config = dict(
    num_key_value_heads=1,
    positions='rope',
    qk_norm=True,
    init_std_down=0.011,
    optimizer='muon_variant',
    lr_mult_o=0.701,
    beta1=0.95,
    max_grad_norm=1.0,
    schedule='wsd',
    max_seq_len=256,
    dataset='wikipedia_en',
)
Each number is 128 + 24 x the weight over the matrix's rms, rounded and kept within 0 to 255. Layers, rows and columns count from 0. Numbers have three digits each.

# gate: layer 5 MLP gate, 320x128, rms 0.433, rows 10-40, columns 64-127
# up: layer 5 MLP up, 320x128, rms 0.44, rows 10-40, columns 64-127
# down: layer 5 MLP down (transposed), 320x128, rms 0.52, rows 10-40, columns 64-127
gate10:153154092123094087133157124178136104129097129150102121189115129134113129102107087106125066112140161189104083111127155115096114131120134135113141108130158131146147110131111147128130148121135135
up10:116138096137127047125098090085139129111114115097118157144123136138174136091096126096115119108120102193161169149126119083186112119142150110120041085166104146097097122113177137142128126072088198
down10:155159164105180130064144097105123116136137141144145111109148141105166144113149127137153117105113142115145141131136154115178125125156121111132102139107133082129116118111147069149095151130106062
gate11:197140128146112147132117145138152155169112117104121097105159170086111101131173125134106138109122132111136122133118122117139157132175170100110093177086096061163159127156142137075154166139143093
up11:101172100151179102102169109098136117087133103127143139121156047123138074128105159121103104183121109143091127109149122149175147095118088184142116115147165172134069144090113134167109072103117191
down11:134187081119143132086096116114139099177134132171111090139144070119126174168124163146100168185126093100080126112185089097187134137132127153118079074150154147147156133113066111166129131121105156
gate12:158143136112133085132170116173142152099114092106131124110115135130129090144154102113148125091109152156135161110141120165125130122167108165163152136165122133110138114136152129147113104115122098
up12:129123129095143151139159144120146130145103153140130139127120152085074109094152140097101123115096137131132100108132087125146143106150115139167140125113095099100134136117161096120170134108144137
down12:125129111162126133173139114160094098131118121136083133136125155161112121169110143115114132138146117110114120116086112144077113121169185145112116109106096113096119146115156109102106121144145162
gate13:105160145150127128115165100122054125153098116136143088130151128136131106139130123157132109104149105166149159167126084143175122130135162137140136084088162123105158132091114150137140143153119079
up13:105105115097147086099132102149172129108131135123128101107111112163166104103155124121132104137135130124072069138082089110112097138084101089091150128145121120134141115130100123117115112103136103
down13:154125131122140144103117116130138118166194116095153149080093152155106090104140125121118133138113135132089135107084175117114108143110079088089149129126160159135144152120163155127126118129087097
gate14:113136160118167093105104114108131151167128166082154111058118123135092148152102136140099103112134147119116136120155132136194110111122121136140115122161115101123149106126126145134104098135128152
up14:087151133088118137167119138167147123153197166106152153121109149098121132128111143111168116188113143098153108172102097150124127148161140116120105137099087115139141123167108121135124106131148115
down14:090113147140152135132171117146149142112158125150108164132119122110098117081164135109141160149113139130147112123129133125110143118129117126099133114141140150165124116119117120112135132122089136
gate15:108151107088159140163100132114085134125130139149142108122150075118130116129110117079129130127110158146116159157146094071107104125135165163143118123152116052126124117159141121130132138128139151
up15:097091139121103095110106112146103110127160125113145138092137165114142122171097123145110107083113077135147094115140060134124131117093101129154103133133130156089085186122131116116123092132100143
down15:093132145093145171133142115157075166110124086170134123145087122113149123085094102119127154087125163187095157106138129127092088105117152138097122138107089071115123096100122155119138092168130122
gate16:173156092140173093162156157145129121128144167077151124148176139125158124129125098113101143125113176134141127116135147118113143136142139135122117126162123084115129099125115136098143097130113131
up16:152142154123156164117110127142132157101094140133158122136136112118131130085132117128155148113144102108116148183125119111124131134098086150132101101129097158139115101121132178114119124103134128
down16:179136120117085127157164119134120114099137104163154157087112133149113134150114141078149110103121146143174129164122135135096179078175121135101162123101126131140112163141133148139141142154169113
gate17:116137155115129138116110105104099160132128127108100140093184099116180121161179098116153128144080106090166135105123110114155151118170141151161096069189163092091117130139144155136110129131147087
up17:114123105119167106117103154199086134160123164177146128104111120088132141089091118117126100166134123081136137136143115088120147114127111104168147109112119164129196078123181153113117126145113149
down17:125144124142178156155121139196075107148148154143134085094137102119094151102129130102107109161180165147154155131104134135074118119079131106083161155087097168113150111135150159128110131102091137
gate18:134156115144135145146129108093137121163104116130090119146121150118132119138119135165144140148158120148115149137126147116148155145112106126132119168125145132139155121168059151170134142150087099
up18:133153128164121103112172070180125132138147118117100120140131133131124147155115119129104108127107105132119117120133113135122106127167154153120099111160139114129129174105145167137102107139139155
down18:143124158111138132120128135105107116146111140154143103135137128093146092169116144132145118148151110150116155133124139129114152111125117098134108169120107130126127124143096114126128128135127097
gate19:133083126134164133146095159126071123162168156112091126152134137166114163135096132097118142151072159180140124121115142134116140105101141136121108146114057169143076115103129106139133117109129133
up19:135099125109078132139152117114130135140116102119179132109147149142139144132138129138151121123087108112153179135156170133109127143139114118142137114112120134134065128180087116128152156100150117
down19:080129124112102127157142110133129123131112138140161141155093140105163144164126155151125153157123122122118102153134152155156139135125149141139122124109111134155071105152130170126139157109143118
gate20:168082155120138137143105180157110150131114098139157137177166155128079144119126106149135124111109148117106122135124122096106147138135155129127096164136099120133135129131170118121167108147171070
up20:100127086120171131163116100146088118120162171162143091120139129132084097098134130107131132134144106121154142121135124164069078103152102111133124153137097071122100126131089093144149121107142139
down20:122106152111112170153099133112133120133141125138190100132155132107143078129173072081145131171187136142146133092143088120148085076121137127141133124131124125120173109142162165126121109123112133
gate21:056141090149141126100111123124127145143119112126140170145112134103115133138170111134142105156059117093166146126150141136116086141132091192145128132164134159131162116140151123155125131121109111
up21:123120112154069161110147155146143127086146112127167141132164108152170127155117124146119135111133128115112130127121136138079140105149121138103132109081133104143138119118134116126094195098108132
down21:202143155162153162143138122187143133139121095127126089132105169134102143097096116116154175116109154133121149090154123082132106145136159130141149111095091096138087101101134091129151116146107125
gate22:114140128132089136091135128127144116151152104158139156122140104146126121118152134123127110163134099123124124136118146137123102123129116116117151115106108143155139132097134123139138161155072104
up22:118106086123168112135115126152186154133187118080157080186165154160138167140110151117098139126111164121128142143143128130183153161137148149145162169144089123144112130090164149129140140111118145
down22:118112114155113102164119122159153170102131146119091120124142138132132129114129166116129136123129126129097101113135146141145148106138132174139148120129149151129094145118098160109125151142139151
gate23:132147116144068138129158128160149118172133121152161114160090092121124183137126109092107136153124068127123171145113118071119123123154103135135078146130128153146179117133131131105125108104135127
up23:177065118131143110140112130145186145134133119129136139126124154112115151117104132144165176122087123114170093127116144144093080146109127179147117133149164094122138119114116104141080188151129149
down23:118156135158121139144089156140121147125143106144098123145122111119177157105072100135110168123108162135124154100122160112111119129119096127140139143138141116151170110126165108168112132086169146
gate24:144142104110172095112150109124099136112108128146135117086143107136108060139098133128069085126144150105167127090155121172137156110135126142155117124095112141135129132156147111132143101133161152
up24:102123146107137144105120110124100117138103218123113110116135134140132119109119141154099097114131089147131124161108114159142152107133133120156087113069089146105118138153141100150131082110134171
down24:143092155100108151114135135137117120176109128160130132106093132129109135141091233103114150130109140121156100114088126122135147119168129137120146157130118142092120135118155119143125128131078143
gate25:143142166152132178112117126156099119129146099179122113143107133108104141152139138101131119095143120125149133112136115119126147092114098110115094156138174108122141133084066143106149112073140117
up25:112104101155146127092161173147100130116109098149116126091122118146115082175175100143154155150138108124115108112133157123130153148130073156102120109117131130138132146140157099091133175158146119
down25:118112138137125160101116097152093105120127118096090151146117168117132094111136089149126157140148126108145090140130115114098107165124131137124103104126101137135091154148150125128145105136173149
gate26:152111153165113115139145149131094116160093117111126103138145138108182137118146116123126125107145123094111107071122090099099081166132057103147122112115143145109105099152158143112133150118127118
up26:151130145145126117150158162119103121131128099141146124114101148149177172151125092128147122136149148141126074147127150126081115122094118132178144133117132174123137108132168137138125178133135086
down26:129141161128127190096143118116150081115150095147158133121130121145112102111130120194113079117107092129109173108108144113092155141107171072074129144092096129120137145152095141138134135123127167
gate27:146133193098161121121123143137092163159144104162166110104201096171147126115123127095134180099088093111127133177097089085092121098112128115149110115166129130159130083115137136144123108152143088
up27:146175147121134112116094104174163128122106124114099179148172106166080146176138141114158152130137106117141122162184144156139141097151102106171128143180146155131160172092155148108125081180142093
down27:139080124161117128162116142110132133125152106157142133131153070146082142132171159111146195141150106106132106144139130171069127120106118138150137160193094152125133102129165124152112107116122134
gate28:087121128168092103108154117159116158117097163124167140099168140121094111128138142113109123158085160150166100105135109107135133121146128131158122184112085144170140112109124141147186083141151183
up28:121080131120133137105116118135128125127116107127108121139161133114164161165161100092159095117157144182122115099084138120102110126152139095140162145095113088112136162142123154131166106183093172
down28:135155136122140149131081063108118127112127081103080155110117155143130142112108142107135117131154147131110094087074132058102109110085174136139127093143104146110067102129178161134088138097147146
gate29:157126098114139079110095141124084103132172138164131163115153125136122098124103128154157147138166125088164111156158135147122130073139095116147122139109170168133134144138121174143123103140132096
up29:151061118142116144062121131086119126137158156140122169118136157131111130120149114105126137139139138113134121106124159117137119120123159158131114114141099094168096109134144149134150168128112169
down29:133123170115101121124134143101142130102161149124178147141108119094138132155160084114154164159132189129173153139140112136153113158136169088145118138075123082136138127120139133081138095125116149
gate30:099104138137086098079137114146147125116124161107131099109109089095115096143198133143122081122150130112114096130088148148181088102163124160059134143076123171139123104119102115117141172102150107
up30:093137179101153142097150141105161133121129152153143149097108146123069103204088147104151135134105137125142115081095137126104110110086139151108151151168116158152139101140166122167096104131107079
down30:107145091149144130158156161152124131162104102104083151161111087100131122132091157109126153112115148155086165088109131156115150116138153136122147133163141139144113145110123161111097149135131151
gate31:158130164120138112115110126152131127111129157092121094129142087147158137147188127146096151140120119161123127181095124104130132084110123132124101164129133184146103128100130111157135119123088083
up31:126143137099136113146132139132127079128110108145155145115126093140077102121130130093137127144120133131115155130108111118139175084103119112107138112132146142135122125131156120151115135086139110
down31:123120120094119148137099116120137096102179137129150124124134109119172120165125162132108115128131119116103138133116113118125094097116092151121099135148120168154120152137141078144139154097121127
gate32:139137116168088127150125170058107134149157156106140113129116137147161121093104111133185096151096125127160153124137089078131183098122051125116120125119148119083117150127103125148151128088131137
up32:136159148132123131100118105089104144165167147139134097154129118125104111099077111129161111143114103126170151121134118152103114132139114141148138107122105076131129121151141108155118109134127078
down32:140098174118128156147109143084124121144140131111154128166105135089135146118157174109133122122139133133121126154133107125163149123126106105138124131151140140171064134136118144149109100144154157
gate33:141147141135127132146130124126110156126131154113137144147137120143158094137149110175103135113124115110097095108145146105111146121145140102152107154112138126121183098145161132148158150119149139
up33:119144102127132136136117148147148115133169088116122159111104131105123175111134144139128137139149124096140127109189125164136095119074119150109109106154140131129121127110118141151126121101126147
down33:124164126098119141134135113149144117162129079105133105096138142120180179159141114116142120162106122153150115136126160106127141119152120157130114130129168145114108149128130127126088111124136149
gate34:134130139147136117145114128153133093113140136112135107138133097197161128153136147124106104122134121167138143107069120108115132186148169091110146160175124121137118127122125097106149113130162099
up34:122110126168164090137089118129125115130123122146134146133111130121133152105079125153107121113103116166134097111115120140109145102090159146138109196105179124096127128108163110120119093126158112
down34:127152112134137116150108083140116110131127122163114163144106132104161138141110153171162109136145131116125126154098106110145142116113166116127111126103179111106119113170152155152126123112092119
gate35:126129157137111139110178102136118131141120119128151138117144121191137165137086074111160107115147100104114132131147105086158146125170094134183135156117132147114102085137095156110120141101154149
up35:155140110161153116070147109100131162121106157137138104105135123135116133169120120109164120154110137114105201134153087095169110110107111122079116080045134185160102143117114120140105129140094109
down35:092124162082116116125170108124099119132097073133135106145121124099141130153114157167143157168102141156164129146128148108132157119114097137129130133030079139154079149070169161102125157132160140
gate36:138156125126101088165131130157094150135107133154113119108203100139105152142090071135140117136146105168097108098135156145147116149160142148169145121108130143140115177139125132099167123135147106
up36:105154175154131120160128131107099087145117126093096114092142123116120130118121094152102160090095119159136156180159135136125088114169135110128110106147129117147116123149135120141116196154130147
down36:118140140123122138142085150140091087118130104104120115152121134137141125114148137156129106124133169135116079179105102156100135145082109107112138122121125174130150137089143107133110125115088121
gate37:171187098110107118111162099127081122122161129152138081096144136145139121147072143122103136145127181121102138129128152145115172178112135113130089141147118112145139135115140104109109126181127113
up37:158104129141098124126143131135098122135127116111096145123103138102137128125145123097133120128124106142114165166175162151118109116139080188092180159112143158109091103105142111165114124154185174
down37:172122094094148155156124099189156204152111077105122112136143156118092144122132098137125132147144141116113105144105134103164140160135154114136136150144126113111101148134114132117135148127142172
gate38:131104162120133091115144110140110171141167126207117145114132131137163094099142083122130120131155123124161133115107122103113185120107138149155133129114101129135104109099154174158091098136165166
up38:106142119129124143115127126117121125138113079129145129110143116161174147126174112105087139092098147128163140123077124108159135101165114148191155124125146102165129108101097110121136137135153122
down38:109094109106135149154122081117183119100101152099114138143146136117124120099153084117123110102098130089141143111110087134099128178097139152109150168151151131167128148176108132142109112124096070
gate39:112145131110152088126103138091124125137133073168081134121139074127084127115106129100116102132138137097136120150091090112111100137168085142146149143166102155128160157132138143121118155132104138
up39:107101151120110151174119107104167121102146104111159103112151076171120148118107126120139088153155112132160153079101169134120106165127126182125137149166126109093141140117113142154113164137141151
down39:133127112158109094117103127100148126131146122134164112105086099136134113114115165073137109101098120174078148180092140133114143117134135138155134165124098112157179117115137132091165147163115114
gate40:141148130108113165145115126156106146137132145146112131107114151124131114130103073077159094150092125158099140146148126134116163128080141096134108103130146110119118119145129156111104114119107151
up40:102124131097122110083114128115154131111173107137191136114100106167125097158156117138163124156112101103113153156110140142147089133121128160117166107150151157086145097077106131107159131113141108
down40:108120118153160147137125119146151134110147147174142115128127106152119117168125137141098120129118093152121074113147151124111135088157120127156141120122106178135151128062184113109144119129137099